Part of a small language model's weights: width 224, a variant of Muon for these matrices.
Each number is 500 + 40 x the weight over its row's rms, rounded and kept within 0 to 999. Layers, rows and columns count from 0. Numbers have three digits each. The size before them is the row's rms in percent of the matrix's.

# k: layer 12 attention key, 256x224, rms 0.103, rows 223-255, columns 112-223
# q: layer 12 attention query, 256x224, rms 0.103, rows 224-255, columns 112-223
# v: layer 12 attention value, 256x224, rms 0.11, rows 192-219, columns 112-223
# o: layer 12 attention output (transposed), 256x224, rms 0.164, rows 192-218, columns 112-223
k223 099:508521468587497473491515482488481476537438548481490541498471528504496434423554455489518474475497465510524502535461522479548469492463525528488517395427524604482452446498505530472488485497557466467513551509466497474596476539483520448484537449548446499504505500495517509549468539439496517467515527481514504479505517591496449500434531470456
q224 077:517497496496536474474537481471504528478504476499480481460496488440465471406523428473469493484512415486506508471470581493526463507483577504470442499383468432446437491508526533528516510490460516477490463554505442516455468491512541531478518452439530489549497553444533462551516500568522472533571475510474438531467480487461549457461500466509
k224 073:465515518480511532449493456445528518509477461464525488457505468543550492475522524495518529460506405403532525526531480526497525479483454482511526530557498536519493516479514461482435500434501515510499488415441568545538485477509463537514523515519508464500508520490509541410527482435508380458495528472535552422405464490580529463518500540491
q225 117:539518467506531469478493481511460480525382521516550471533495456500493386525507445505513507449482541534484590551483487491452563470501535541561585396518499489515578550542493552460544532506516520544537528566534469487443543531531539482436449501544438556491487557514518523484492517490511502467448524435491501584545514542470488543438558528508
k225 084:530478517577432468562519526485498473491480430516472498512475469539480547542467527478437480537478557497544509525552498536445441479526551484485531440441585511475558521529515559490495434448554489549521541409597554485486505502485448479466540489486529492494538532505532470511489490530510586498505541527452598454600562508466515510471468459556
q226 077:532534474549543534587563449462433482496501439582487474525460511516485522609530516517487528493534605536491524515477477444452477519513514497508498485568507425495536400637512502484574499492508468563495517482516453546463488560508467493512496486495444490431450524510510539529482459527452500512456478476438494531592507485462448515514433484507
k226 083:576477483460509504552485463501439499514494514475455509566534519498460463552485559500484448492572462526458471436462498444498491521493457552541599433433509525454523552475442595488538470532580571466516550499551531464509503516541486477489459539543491508533542521564497404535471542536498506441532515466522464445565600530500470554457502452477
q227 088:474555506527422512473471543566492494578501463437532514477516476424516518474523475488545537493501497519446479506555472485501507526465445488527462566459457546502529472382506561484424542435516470516515514476538504485511465500507517513472458525546532526507524489434505511494446535452515480525541457477456541491417480530528539513572508493545
k227 084:485497431437522515454521476455497528554507464497459503441550586538549520510555478538478562468506426433508533485447493619542518396496518511475502519550563429512494486508563464556443527523412481477499408494476440485509528486420517572505508474466517480503469481438465461504568449468532497523471478490565476526455441447512467473453561518468
q228 094:492512465456531539509499496485409533515475570513513533571472501493519459424557522497504525483512520504469501501569524497551532519469447533426550531537539459511491487489504483533446462552520512464459484426497546448489528428524534540526543550629474464426462499533472534487491516428473478493480470504518513536570553556532444520495489560507
k228 077:460497542544447489550510524495527579505579538499414486424480492482500532526507429489471545540525506497553514525456467480450603501526529556499469505511530554497550515494411524487469479494595467511448573490482536564487492523487531520504473484569548501492451452496558501402488509536520440470469490507539543415553520492489480468472490511522
q229 070:453459533506510417574503494435494417509459485536478462530514505552514461516456539512552515479444522502507439547440523581437546532478473469430477487506517452437499476528489565447502515498554521519512506543439483536464552550564514441499490408396431545522506486564518531508475497523473483518463533478504446505567570529455403509446476453518
k229 073:581490522492534517591557487540476497529443528556546543519463434476522494543518508494454504482567534503464467530523462455466432467564526499534520354444509501504508528498567551468583480475476490458533497482538484550454503471473510454495531468520467471499486503507522518537448538508502486471507493535452491489519545523500460549519469490490
q230 078:486450517505526485597520551505525569514492488567501461553542466528503461534462540442462547528456532503504525558517514564504504522441481500476512566530547461448416479498475549505487451569482472463460497531507484488523547535475547426489439450467461488491448492545459503526458459474555561456493598588541514506524501499485498477478505504591
k230 093:510499490556490429532547407509500508491400537445548529497464494510531530488516490520471499529450529541504525515493545467481430448473578440557491441442472463518556510518535517441510484456565414506513512467543577529470451526502421497480524504555511489466550466462498484568520489551387545482381420480547493521569557533545498505501446446501
q231 078:481503514536566503584495442519481476472446486510530457521538510503465511582543512470539493480525452497525421509467579510479418423489430490530493452451528510519453554521501507542490475465472516438507563537435525541437516470488491496508574480430497527454480486529521500547486495524505591485467464532470524509529532497483466499480545469449
k231 079:599487456498446477532490539437534484612491490500475553539512410506435535485472551454443539565515496522498512598456508562461478565518544542500532443398425464442526519559552542489515465502542558530503543471520431545518579451442464447485495519481453506510539486487528540510481469519551505496527509480427505440524520515485521471458481463569
q232 085:495521510507531456525442551471577505514454508488420493450543476535500526560504529569512435506527577452521411515474492476407495443491535459487474443467502432483547524552508557492517534418567475479516522532484500508434543582505489524488461454489507488498478555538480516547541519540442553509519540430496535485509568425430534490506483469445
k232 089:528515546506510545563504442481396547376501526480505507548479442508489419519469513448546454534537436519453572517600547469538481545483534592512517453448481468444479465565476516517449451517513546506552531513510539452507435488570502482530509502489480511474481525559515474560512496566518453464505487541546512507547530540548503546483456486534
q233 091:447482368541504487453438570496477555427530512539501574558519575451528570512540481429428417508534452457519492494605462501541446491496537494439498519547553584472477491503492503509487497476537489488481508456530564469539541555459480467550523521488564478534555477507524479439527508523480521522497502523500498455428404474517484541524500538500
k233 082:540543633510545506546490445463520522451571539448497527472495468509510560474429483507539486550513451492485526526504518464484461503502461513553460614379500533566511410477485482536531513489579470473589457444499499480520456487536503406478564519507514505438501522493513500488463490575520452500435594498539489523539470482519500501543477521404
q234 104:474538473486435557411508501419496460524625532464452556457488501469494537467557449515440502514474466459468585449498456521419504526529487475610512504514499547578486510572505474558455513478430507455514471487493497509536510566474475490465522493426531485557520485457535534499516540522477500488479516545566499444482460525520501504515512464555
k234 107:480431463506567525460503454472472488540527525470533500539497513512554579512500521547504519447591408442540487446508533546545480499502457540512505459509494453518470553433530437566556474496456489539429505474551464411492517471490478492493503435542444537543395488502519549471410485443571408490494522517498542483472489469444435513483472431474
q235 087:482480477572474524506532498525487589505461462485534554570414542545591514472461559536422509465560452588470559497547499498530494544500460460481553474486543514484459504454519517463522529587463542565454418418538459503495506525542513490461532529441488406450552499505507484415512493520512496423600544474466533618514447482521485477468443476477
k235 104:477532526546489504473529449485528529543433587499444510512571539465509515506542487463520445508498459558513517436479514516582463542492551505485444413583539497439504560511427505507539476491543486520467501485424474491487496450488505484599470512542507605540517478469486565533477496542481484585504532474441423474427466487459502547512466508451
q236 086:449540482444485486567406444493452457476523540416481470499467488494565477529443579521519526485512508457447465538552470512470541494517520518493471541499475493476427490595422557546502461536522512487407516491524438550508400442521449544551529520505520443515541452494518516495553505499481528563540592534521456537457530463546545512484551474514
k236 087:495546532556536510573482499508528584507489475542494535499479492458528487428537466455498483505562532453464494449485422589554444567437552416495495481493508461465429486412514442481508472549442451535482451499542496462531464575462474527494477528494487524417475553447511508573500481430565477467524452498511497577493468505467454463510481581555
q237 093:499538418552473453447554507505438477455461559556491480460437549584519542515523507504484558531420488540500520524558404547556520493464472438456534525498547477479484485522493490499478498487537475476444548428537548447516390609541513504495477476487527527461526483578470509405493475537490507428559488430504504475540476557510505511510475467490
k237 079:489520514502498430521470535446606483505503558439498499510500472458493493480527468462540517513511466455519468381516457492569475541445550546453471430486537393442512442475510491465528468418495474492480507482455482565577501537470599462446456495519531582435492569507542505544471443509496492436454492438492517486536470451499518602479524495553
q238 078:541533544477490606506486517482489480467508483415545510505450474443499481492490498451519507501500510556492474458477543435539488470546500513510563536528570528492529457501497545537475468563532527477472502465481473482481468471496563485517475511463503484518521447568553496540569512494449572458517490582509490457501555573526507495549484537486
k238 079:522518541471518439430429529543578514429518536450508465479518484494491508524476476574474492495501524434503397446506495498454576528484534562461475486495376412510546574486470454474537548524598502504424506507475415546491510476531486524505443528519500482532478511428481531524449526513551486447476480481538467452516480427516497523450533497476
q239 104:442483481589438538494537503499442495472522499522542504548628548529514467514459505429524484458498545444457552512484470586524510484421533488507431505454481500430471531477491471514475453535493527494496466501516542482441536471486475538495461549527457547448450603503486487515475456488528540560546533546481487591608482466436461465546540492479
k239 103:537485491506472548545474582471526456464460445552500492496509414517542510501444563554502503470543524489503555545496541526539462598480497513464532412461504533544553483519540557486497457437450510492540478499447438418464491518498515517528539441581544513463532502486503424540491557554487514570486460507526520514537595481522453562455455505421
q240 075:435516459478430544440525554477513535448503543406509493508480493538442461472437452492503540493480495502475536519588467515530504458401529437534521488455472435485448452496490465521522501490528479462474543379514530451529407546516489468452504482405528514449513579486481525477538516541443567497534479460476486538492536479512527503529592454476
k240 079:490476423555460491463464459456503540436490559520417533494492519480505485527523415537505503535529539446514508482459543496525505490442527466480487469428506551515511550441511454533457486483533428539521578519531514497542453509514596436563386505512544442478488509492576530438454455537535515495528480472501538575486501508479468539471479469520
q241 107:596512554556434474470540536507442544472491463545558519562566486472487482486438463528470502520507503486478482518528474479508426480497515530506449501498432590516465484476433540499573488553489507512496502477553513507504537439472475501474515512509436428434481477484437484460447532486468506519623519455534509481522538420490437540474522501556
k241 119:464472490563507571534431508509520457459467515520503478577534448465502449542482480515561463550498547483488501439527470500531534497486530510546485507455522543506558429567495442466479507416612476459457580507517539582448457511536513484514448511482471456488556502523524502494519561521493539477586438528512468511557517459455459481492458537481
q242 118:475504501455525458510574534480571427532512467497494470467515444425539549502538555493495520438443555499505501518529567505509505439493553578466538489496473449536476530545499542443567472470504556495457516453494496529502519451482537533597505475488529606495487420480492513524465447457452461505507474469461477491411511509530424483453514485506
k242 113:530480510503519435487553496527428453488511453521468474456485517476526491514480590516490533558414524587473559562551541492510440417545560534522540520501468487455457521592521512392513451554476547499453509537527560456532533507447515543527524490471486544478445519518491449501478490567511477538455423516522511416420495474473609449503415478516
q243 106:421447502435550587493494557502504471512450543486475468464495496485494490533538468520544414532483480449469488457537521441529503467532479516453474532490540436515513563447495487561574541584525424550496571539497549471526497431458475577527496580579468499479499484487460492473543502529578521568461479462499463527509511533479463513560567579471
k243 108:460498437502533539464482398483570517419497565499445417521530537522454467504534508447532481453503533505476506389483454543535545464496512509502503541486455458536520537443537450531469494520536513526502493544526600439536477503491507536561472499494440454455513522530511472438552515505499468525500460534460525571566440453506501497455479581510
q244 089:464525499456532459491486553502459472461470490498530490462484525525482494536500577485497505537455472534506510576533480471434529411550598510476352516507525510480517548555493524530493458519459565521508485546475494580465489493524479508477477554560508449549493548533500499601462565539486453512484507446507436464520494520496486487465528501567
k244 124:418559520434524527455421611448491482471518567504535471466540556504502525502582469508515503477453471463482459567582478506472520423513483458460461513543470469489567524507538567576435506498566533443483567524474474543419422485520553563472462553528526488563528525512500505513449534567471409515541472493564454546444504503516529491450491498534
q245 099:454540469505492527543524517479562541516486506500468525463536485517478485433545580495556447504456459488511524498515470525503537506530531513459498545540497505463423524435480442474538469490527484474498473493418498483523563523478542432513508547582468506460553531543489579608535527536452496601437545469445548533493475581494523495539483510534
k245 123:460484446437492453453507476522528513538456460488488470539545522487487520433523567450494530452478462510451520460469526587536546519479510516479553513494467488484466507512473438484510536569479510563454486495561537474566529522526486513513490513484425521470443549485519534527417460436490491563470437460433516493483436484510446472556452587448
q246 093:523462523509539493450489512563524526524462421451449464471459509474471508453512548524489472471530511494432554542478477440487493527447521555487554479467510409468422567507455489535544503490475462473478443420491461426467557527522486430497490442533476472548456519508531467585463513510477542450489448544524535508518472560535476409552519477455
k246 098:532537481478459473473522469509567596566495507489444523440540558499496568481537539483528414524512482551473505460465399604532506492463497494515495481518493524483494524471448515430449486516461515483532443501460476508540557464548519463575462441510473542423505490474538557574445425415544505442545513534494541467487426506522524521492556488479
q247 098:483508487481490573571541579506533491496543498440487497484449473526561435574509507471524439463539428489506568528541450527466506482511505462473519523525488532422519520502445592490459483450498465464473505534470493467473532519524515559528553554467497466521546470539463457409527556477559488560537538492514515506582534469485485598505475525504
k247 112:452528491536515585547464443556493512499494504428547469492499460576527537508489525513545471526482462543528531543600491448527477528510442431451490537570529518519574518537520528565496469469527490473462528538474496505447499512513498568587497486517577506539562513518445472481575571479566514531521529455558506559512539456480481554474526484443
q248 101:481502502469459449492478495450485563474629468501514493513491487496444526551463435452600479495498531429498553515454591484480501467482523549461488452522543544514467526498477506531507462445503569508497491534495532480552514496456458568603552550539535484570461567506518476509503511516512513512580444511482494461528474575493522497469491490502
k248 099:530454502451506480498598503557457492518621478498512543485461542549446489475517472441477510525487545486528450541483535509469417460524506534449536471513568446521515487519511474470421494508492523525606487493507462450477576456438484451545531562463461497530466482454469457473535532451487501422512526468473530454548523603474547512545547403425
q249 102:465416513413553514534492471503489493462531494495501530505530496519494496465437574529553504494516542384532513445488529462501474482445480593531497518499516435512425472443505499544526450532460460481459492512479486494485504498540525513493427576483509498524525471445498529536552475473514498412544540478481518538527485531473460496527500496580
k249 111:508529484504602540540580417491533497464478503571460512467458443510490493517479475508548522543505493450489544444504536443474488485513483533504482495475490440547503500461513471473483432572481489508520464498535463479505460482468445554496514501515484468465474468501516470478546457452528465385525545485493479384517513555485484533457513570511
q250 108:551487428518528519555474524404492471544485475478539511513525463525462517476495508498500516511524535539518487518467459571473507492492509502560464481480495512548497499474429470418489500527469553533495452481570412409524536536536439518509559475491483516445479528509452464486485515518473558516523513499450523509440530438469513485535538454428
k250 109:491468478558560511494517533451474518536537494463571469556523554528545450431553474483498550420460471543481527479499500509528562542486485405524434525509532504497491462432508503520465488598448461472447437491502484421576491482517535476493536477439460532502528533513467541486463487519505502577553501522474492506479503527515527493444495472429
q251 103:409539485489456483457517509540438499488567480490538421477505536507476492514588498472590533449444462483482450491508451520498505485512388422488478526520484462426413510510480506500477540469552459500469540499424520500512472455472516496544445568564525544519497513495518454560492546510482514519545402474547427466463507529539558426561490535557
k251 117:490496519510495452425514510555469421399591499493440504478503540496469519593568474503549519511487440476536429574515507490528488497501431482466446579486441538470516513446528515427508479527506441451470558564580593529499425461523502536557510536501425452502424490565466457490526561491516506542471446481526446580502482494529601529441506542490
q252 102:484543611550502532472559548573505458550503502549469486508511373504529486489442517465526511417489518490497476532567498461528500521546510463476504479522498449506531526542473515493565539482545569582527467426513522555464525577551463490451425549479503521500487457463459456495489442532522491422477530501464458507396449476435557555486489427453
k252 096:413573494519448430543493551523573449495488535544487459490506505475568433486553466532565592438507513532498448490529440559483500485468528517535496465529524493448496475518547539420550571481506511522480567539442537524479500502503533468465529549491495473465425496462561563534485455540476541471519538534490420552505383460497501507556433465484
q253 104:472491431514479516500490498460524524500440529515417485486559414450483524459509518513460464524566508544468495533487406536520394571430510446460492496471570502507469455522473479459490496499469469443401454494542457484443594510535443532509519453502457484459506518504526436559473487534487526483494525526505560442536489476542459469479437554466
k253 110:505548539554475537507528505457531555542502429469490524490544470499444503456515477492435470501520502432486545563431501534408426536518539458477589511489478485459378485448464591469440510496469518506493443534507523524545518476513486503495486415525464486507510513522503465505476489441477455497506487536531573483544447494534474502521480490507
q254 096:476480614514496585446546514558467498530486560494524508501543516494586505582472490513511528466504534592426534509496471414508545473425478489557489449518550479478468488517484527508528509553519465468527534556516519550504477457517495559538510571504552396479405414509500506496507518521440525553520508473456441443532454478492468425515468462460
k254 101:548464539475520465517449548546520473471483509468530490526470466425532531561547539554488483478469468521515497520494484503507500439549506493512519520528457577474460504495480546491470426562456419528508491522551482565505551565509457469494423513406508518457553496483595510511528549494499528543545519537518444515437533518461521465535495450493
q255 121:517535482438480452423474502444468441530536532530469541521544539465511512495449498498452561540544533480488475470499532494504421457493532447409479527431474580471479534445520538555494472514479538590514491514547422526534525497484627549482519479495507531483487494457520513460430510547575529537480412480557476522496509480478493581470541499488
k255 116:479531457520479561481563548524407473526560486500471517463448529527546534483490453468435508568423468568559543527521522502467511485502463416411417516532588479502509522492512509585488496508481561410499506492472463528573516533475544554536515466521571520477475491502520509443420490550492455497449526569510409461528474498459538560508493472507
v192 094:550515435571543456518537358544589506478536463573541580508442589527541502458563526467471450482451467466543519485490608511469465530495503461470476496488431550513546473472536489517535543449460534490534428565473495525529574498542483515526562546482500536494457548461485500499455531527528503531552439524526468476485461490486547485525452516512
o192 094:533513486492446520527451511427475557501468500442460486530494537532563583560499501487454564486507446510501485554520514562462507528531518434483465503516415524479463455464453543474481525426511426446530547453498489462507447514478524543531546487468488539528506499475536564473441545538490509497398569420539521580534515563508445466505534493459
v193 093:520496488447545588498539460518489466521503466594431418484473492479512481518473511494562545497490515502491475462502444476497570471484439511545507471529531508532486562464497531480507496514499475533512562447531503501507514574509574540466486507489515392512547454514477481558557483526474426517487490511470562477552496541485471446562470513498
o193 099:517544501560511551479496489474495516420479452498491497498500463548429535547475518530471454395427397457486505539491552456447525472459542481469494447528543495438466469627472416462531509527556489491513562520501536505547489412515421482520455494483437527496512499474478530493497499508485523463484469570496549467557393432476493461511470481525
v194 091:532513489556514422461543419468619558500475494471541517443497478495493469510501461488485537467431525545528469464502555431576501475496518484565507517522482470412509573541563484455586505471471442445449479528557502545533545493542441505485522577497553456484449493464523560551541522499500472478421451505518481504552554523518512489522442419521
o194 089:509503493502527496472472486592428519477455439427402521483490491522504490544581547513558518419548540573493448548524420511471435551492519499534431522510498525565479524482510534521469504480514510519540514522586565526457536424457510519504496494498538515403479511492467512529434565484494501487508438435470462449510538536462478504572515494484
v195 091:477491475484498502472577467476432482578492537504473564484469503509522571483449545506486478432514509545436537501501530462492476576494490490456513601450470511515503538522453510474549467536490496492584495454462493514518441504498452485515448553551512505488568502497531551523558499512480515545478533488463535424420456495520390602512475583522
o195 092:434447493501539428539520554479542448436465487476503471463480516449511476533523482419594470439463540495487465453511444500432480477508499495493540509438508489503473548541459581432557520468559490488514524520538521491512533468493490502540532484524483531524434541482471541580500536539506529524536442505538421513540478560508509489485561432530
v196 084:555486508493557492495512483532488484465495530516507527471484533515479552522538527549500485480504576592473518545528511527451528441478483511532566523475470567490482462472452485572544515515518497521523466512516515508546566495528505514523544501581483607499483511445438473573490529509504469466460549474447406484484571565437453608578464505526
o196 096:466474492515504496532524426498508474467517456525481556539534437464536515486510506505560551567491486498464484542500499448472535483531509534437531552478493456466518502517616523535513532501474488468471509517529432401434429489527544492435499525527509516443525538487536527471529512505466579494502535487501538506504483496486424460481508466432
v197 096:513537465438564495466468460482479555477507497452530462556534499520497471490514499557481518486554479447572469433461521549465441465525556493424532457524472539479487449501483508517439472492472529540409490523478446453588470569552486498578480519479459463478484522447522499553473474470482538478589428499511466570519429492497492530486501539481
o197 095:503496377501468502528523505441466483593579518483513495416507500564540513549492487514360487550517476520508526486488517471554494427536472461447527475492504488522500499518551473444477539543545500498540506533461486546521479533500543460482518447497562535507469526499518512435463477490509497513488480513569528476502461497524580490444515482489
v198 091:555504456430486427428498554452500555524476527511508516468503514515472457576491503596512493499538536501549542442489500539524541547413499430512454474560481606574539534434462495434476472476468526537519502409468484494475497564561551529522507507470513515513598438523477434493544509444508553496462590507472543491482475532476454489512483518530
o198 095:507516540483529491519505493466606526471497517495529515404516484501512504508515501457506481422479496491579511556488461572499458525513541458479548480542550436472536452596544500476494457470467523448506521494462505472536444436504529447536488527458455505520542479585533482495478447488495536477536578487509523406495503495556586492432520529511
v199 089:388538474498485509535515538579445452473433501489453537444417548474404477470521584527534462439472494526508479502479456500386511463504451451504532602506498493554487551452472488491525503564596542445507555476489520604452483518497491495403531545454495464437537472486492502500595526536516490474475486499512502462447472547491519456500443397539
o199 093:448491474438510477517482556557520521454455497531594523543505445499526477535471507487407532398522487542428502543489511552535472558498458493526435506477443445460530498561551454574573475516510483509504518475532506498510580480485479541421463495558477463514423507518538510505557550499495556539549530443519476471513481550509494477580496504567
v200 086:513519533480493490453487413527532507495446394441457516459480464473517459540428422494495435570509517492487566470511468509497528561494517476500426463448493475501505461487422514520447506491465568488539475509527500491442485518466526458494411522541537483510459494490545472457509572470520486499506556555468415526544548472521463504440511545550
o200 089:497460533470568437477526506567447514492461539552548515519529500533451535527479532471518526453469522528508505524475537518465491583527480535445503531540584542470492537497543577467548439479550447521494540534429501520462502413520462546560601459465550478456462529529507520519451479570437513531517482578548511467540531451541491484484483476521
v201 091:474527455416488547509479424489483480482462518534547458506550542441477490517530478499446540489482508537456606494480493552501538575494572541467473443493507495466480378518552504505532458500522457471476555574485456453469494485509605483409491507513491500522532571473517548519480553481466525502544520498465517466534533504466501478541418493518
o201 096:574481530554525509480464537504562452492569486473488487543439529441475502530495516461544518664504500486524535491569495404539463464461494469541478476482511548475495535506517524526457477492433542414523515434482490520533525526557502471612496479455557518486537526453540538477443419498555507521499478598503502492549513553490440458510488437485
v202 082:525482520554540498502449456518518531447510518556458485538546541513464463484503551538452589476498478481548446490446464569551432527534487534490483523540439536530494462413522498483429435485514524500514465512528519469475604500444502433561487488579428469420559511558470441511464459513542576460542507511467449567500438470479505538446448458572
o202 089:470422449476449434498515529467518427500447582506496453479466499483484517498495456505464472624532535540509535477483501525470515486509545543503490463448539497495505471539497468499530573526440462509487513509560502512578500404474487574476565489544522501523478486470565524529513499503420476585559504456485533515455556559414516512539582471442
v203 092:504507487412466524501483474450580495523459455504535432475524501490437573488469460466488469532561478415481427450513536533450498471560488576482507511499467519501574460511532446566437485446483527523481581549463421512557502536494464527578511458522433424516490457472527504465458544519495517478478497486506509457415520426487516529485478523470
o203 093:516566457549564446542522461540489430478586537520519513551475514545571492538472480408499535520509489447510509522515559455552529422442533486447493498491561526477414517551474493477505440517504463512535423507502559491506481566524516529496537486488529496495531548587520461501513477432524423507481479454497586496529534518533499469496426483538
v204 090:434477449433541522436527487494429542556524511461442526561506507503511557434525454446516563498530508492525554470511470534447555481461520472563500507571412480569535561541559475416577523534536542494489521485429497566492527478556474510498546516513521461503475511454495444475529472483488456569458556542507510580513490402496539508483548503526
o204 089:509588540543494548561497532507548425501473470504499495452481442488455421486464484520472487457496524535440549546473511473486499502536474496431539584456544564467509440485525513532491470493457497524557470505457438435553499539517459562555530484474536601537529483558471543509458567500464517434520504496470508581441540623552524517407509503476
v205 083:590525495529552556482518400573478433473479481516517481507455449526490546482418538489580449469486510463495525526538546442471520547498508526502493526538473491419522514480532543522497471482467512463526509464503551549489508600507514508432596506530518520442503476518480519494493458497421497472526516490499546508545591500580503345482514564499
o205 085:479516516533488452546483555477543515521467469415521525506549503525450555532550464509468586484492510510492512563451459479473489439553530495535419378498487497504569580474464466471543466538515424464513458525527530444488539471427479595470497472481490581544550537451446439522599471516505442584470497470529489483540467508420526548550528543600
v206 091:534409502568469506550522523399501490542518460460493508489475532493495521529503496503445483511517480555549510505493483456560457475461490514496457466519445483513524422448488516452467479522482559542505489475525427542486562499560487484490540468413445466602491468434480491509537460571492479490450431481532579505512477536538523529471478572466
o206 096:446498539496546509499464519495458466499550468465425473479465490580543451454540467481511516470542496443517545433489522496478495549515501519485463497561527546487548566531517501416473499442472519433504488522472503505554470531475544469557465505494556399549585432450528504424476489503498447484588552487568512489506461471454498504468487496508
v207 087:522565522556576470484511563538576423536509519478538501465549451505505513479552559431459451421491484510494534494508525490527457466450457431486521493517535502534474483506480502465408443493528562473485483424450541505496448520467523558471536517552514510575507467436497505473479531546554490471481434475525507443488565493576612509509497505455
o207 084:522474466465529548481527449477494557511479508488535508503523501445495503465490497480487463536495462510501481458517452581584534492535522542507498476511479473488458556459474474524542404435421452516570502619495406502515412500508474446527426469498457528498532494511463460505477520482566498465533450438478441502496446543458506490533437570490
v208 088:577541511502506477480505542465495572623505507517487528470516519469514510494456443508472489525537540516534470497554507474549509475527499476410523515615443565527508491493521507493546577425452431515518505485521478518515519475467401506428474485383459527535458496477583459522452479517535459500478525508540505553508512487459491503428559555453
o208 090:469525458560427553500527552537498476464518491481560498524512477584542490411574497503489535475512501475586424486460478569465526573501492478529512506464501498492524517474483469476394480461479491516498552468488467531455491545573500505497504524513533516495548516479454503521559487538403514444528542429478522501545507526500580506553443484550
v209 089:439466484515431503502493467468482525574492510564525499495564478568492546564508428549536539452457548502425533512533397538502456433509460436498469489532457463579553497425464542583531514484517473513443463442542400534531410505484485450484517463454502486520512499521510465475515427408458473488560520512514521521498443462550484479548464452536
o209 096:500513506457510519512523542468470436405518521493558561470446498476478528439460531499486480556500488478510510495558470492526472446544513593416528518485548501419469514579495476427472372472534550445451571521481548522489483549493508513528458541470462528465481424498513538523556518565477571503410485446543457464567507481499457479503517548556
v210 089:487511577511554526494529529516536481533479519478462482496493429538515534473546519536450529520506499503487483525503523499467484543431544505510461520479544477519445593474458517509485476507560510467545468490538493570519628507467499470459507531577473517490443471575497530456537525488497534496545496498459487479472465419548467526499441468471
o210 093:542519510507487442493541433525481493487497456509487530504494544460515415486499457438520465446517504536491446457648526473488523492494471534496482467453464412486533477467521436538556489476500451528564544479531546483518519439446532573530494451498523446433466513433507450499489519581456476515489475468458481504452482497538520457579511440509
v211 086:507522506428527450520590483515503517488493471534460544492463496570474544441508509464520545655445521515494566479502516479463519501481493510498474512568511463500515515520448474503509529511505462530482491496441527428516529466581548447534487558529573481498318456599461446562485480462455558571606482482478470479484487487476443419551486500425
o211 087:472444436524468535454467548537435489461504508509502513547475521428553507611445479535506505482514530481499488506601536534502529484537489442462543449520535509521527443442480437533497534550518536483556526505588515525498549534464482552422523502464469531484584476470488568422530539444517511395523550481525558454505505505464524508508507533543
v212 093:521471517445499494474483446446472511436478452548490535465496491483485390495543483517528486426567448505460436532440542542491452489413489493516504505521497406566471508588527471436473529499461460459481464446508466541498515498478500514513439517478580506542443508453473470526499503506510452558485479482491545539454410479470503514592511525530
o212 090:449506483545504468456460593478491468543491451506545529537496522477520552470548549512489503535409504515518495453571508470528518508523505552457464487459448505506514465469538476524525553458542519482523503489474536429546473486501462545549546542480497460506608538475534538513516504425426525473539459485482470446472612540563453545491487523539
v213 082:562505461469469534528518480511510537509576592465447483462540559510495474521510558493499490577484427532453515515506521502502513581430495535535489400491529522493499478510532480478443545491407512473473381531510542484489493462503554532491458515500534518557579480454510437463457484475517411472549466507476497474404485516466498490441494474445
o213 086:501542573416591543482453535478502460558445497461451500492423456581497503544516582518490508540467531511543493480552490460490514532499526474563584459493500448471533456469542536572442484523519475545531476569532500439524554552495515535551502534488487494473537492461510511473550421484511492552469511458472504472481464532512575477491476597483
v214 092:632508469505530491436467560481421525519513534415481500452510566437527487464490537511484532555538551519477529514511492503464508518522512528491458472441498530463506524588511490483506509453534531437524495466558553429545509459429528501492493479515424458455525477474416473481538478488464486412507470510509505571486466556498561559486556459581
o214 093:495455509502543503558491439542572491548449428556541479429488532547498494467489521466460503485506425519502506424454498502474441538484478505485534491408484484444464475543510533497537471534424502537462455541479448496584489505429511578498547530491477535505501533477540402541430470526528596509486427480445490521454537473453496516464426488451
v215 087:557558515542521518439499417542547489467553502471528481446489523473538542452484464443512541512482528522533472541433507454498508475503467444508548526455514481462516462528531490511460469501496516486506468553573415432501502490457459458589420568469496522558468518476551420471494445484530431466467485494529466499510540582519511586511531510474
o215 088:476466500509483492506499540582470509549448451477495518511513460525530537491527530488575508456502463505558555548513453551507539531499607528496512447508495460525524434482487522449594550528526515542508416470521528535526518514537481536495466452438496529486496552456502544529445506477542527567452483495441502483482483479507447480485453489450
v216 091:563491477527501523487589577495572470531521450543522449504494503536562523474526479475495499487529492473522555548552511483495475559565515572464423548484477463479467514489496488475493512528521517508523511547502538495527524574552464507532506567463508545504497454514492429537498513439553589515533482524483456502457432482485479439508505521553
o216 090:427590567479477476491482472532494524466435573492479494498493484480486521595466447480530517446553497476538523492482567496459490482521541500512522478501532465513479490564475449528474447541501517535493501500516541593458479506426525504483547488531503476477533529501488520579526493565452528424585534430451482476553471512563524523523519477571
v217 092:563450569453525400476543561376518477450483479573575607479522472454509569475487478527494549511474474491500494497463486537454477500524528460561449422515492512540520500407555493484424484476420463571491492505486453511474521572504535472470471523538534479546527472507496456486430490477468530481496523553559555594460475518507436526512473575486
o217 098:460502502483524576499519473508541470536524524493482487589487516555581425572548438481494500529449493520519494473538531444464416487567440451450509501520562596509500526531455565502521464485469549520572469510485519515523445480505473574555495555446463581551477493485499462504506447485489556524490501438443484527504513510443515495466560480434
v218 107:441433519526510556459500556548474468501468514527528536466461425543496448511478514529526476514490539594503567469477484544407424619498483467494470530502565385450416472495484515574517514561571501472502528460517487544554537415495496468459553473483516466460561553547437475485554518505501458514538456503464499438447558499520488451568457495488
o218 102:486524506466479449507514499515478451499491490530502459563498435486438462516467521492433489499499437448511459458555549496498508417479524589456447488501516504478497514529496522506535495496512517500467563514413599508495513457446454525459490517581506526521443511490521531546438481566460521539538461471520408549515457495520417531479514445505
v219 088:407486542465481493446492539513470475547416522566488452540472516543526514527453478530590486489420428546515492479526457503495492523505451491357481472394480470526524440504516572489493477482401545549486427515488492466488525498595521579485480522488483547441492519502481465453504414538580496503522425476524489490484530441503494513539404516469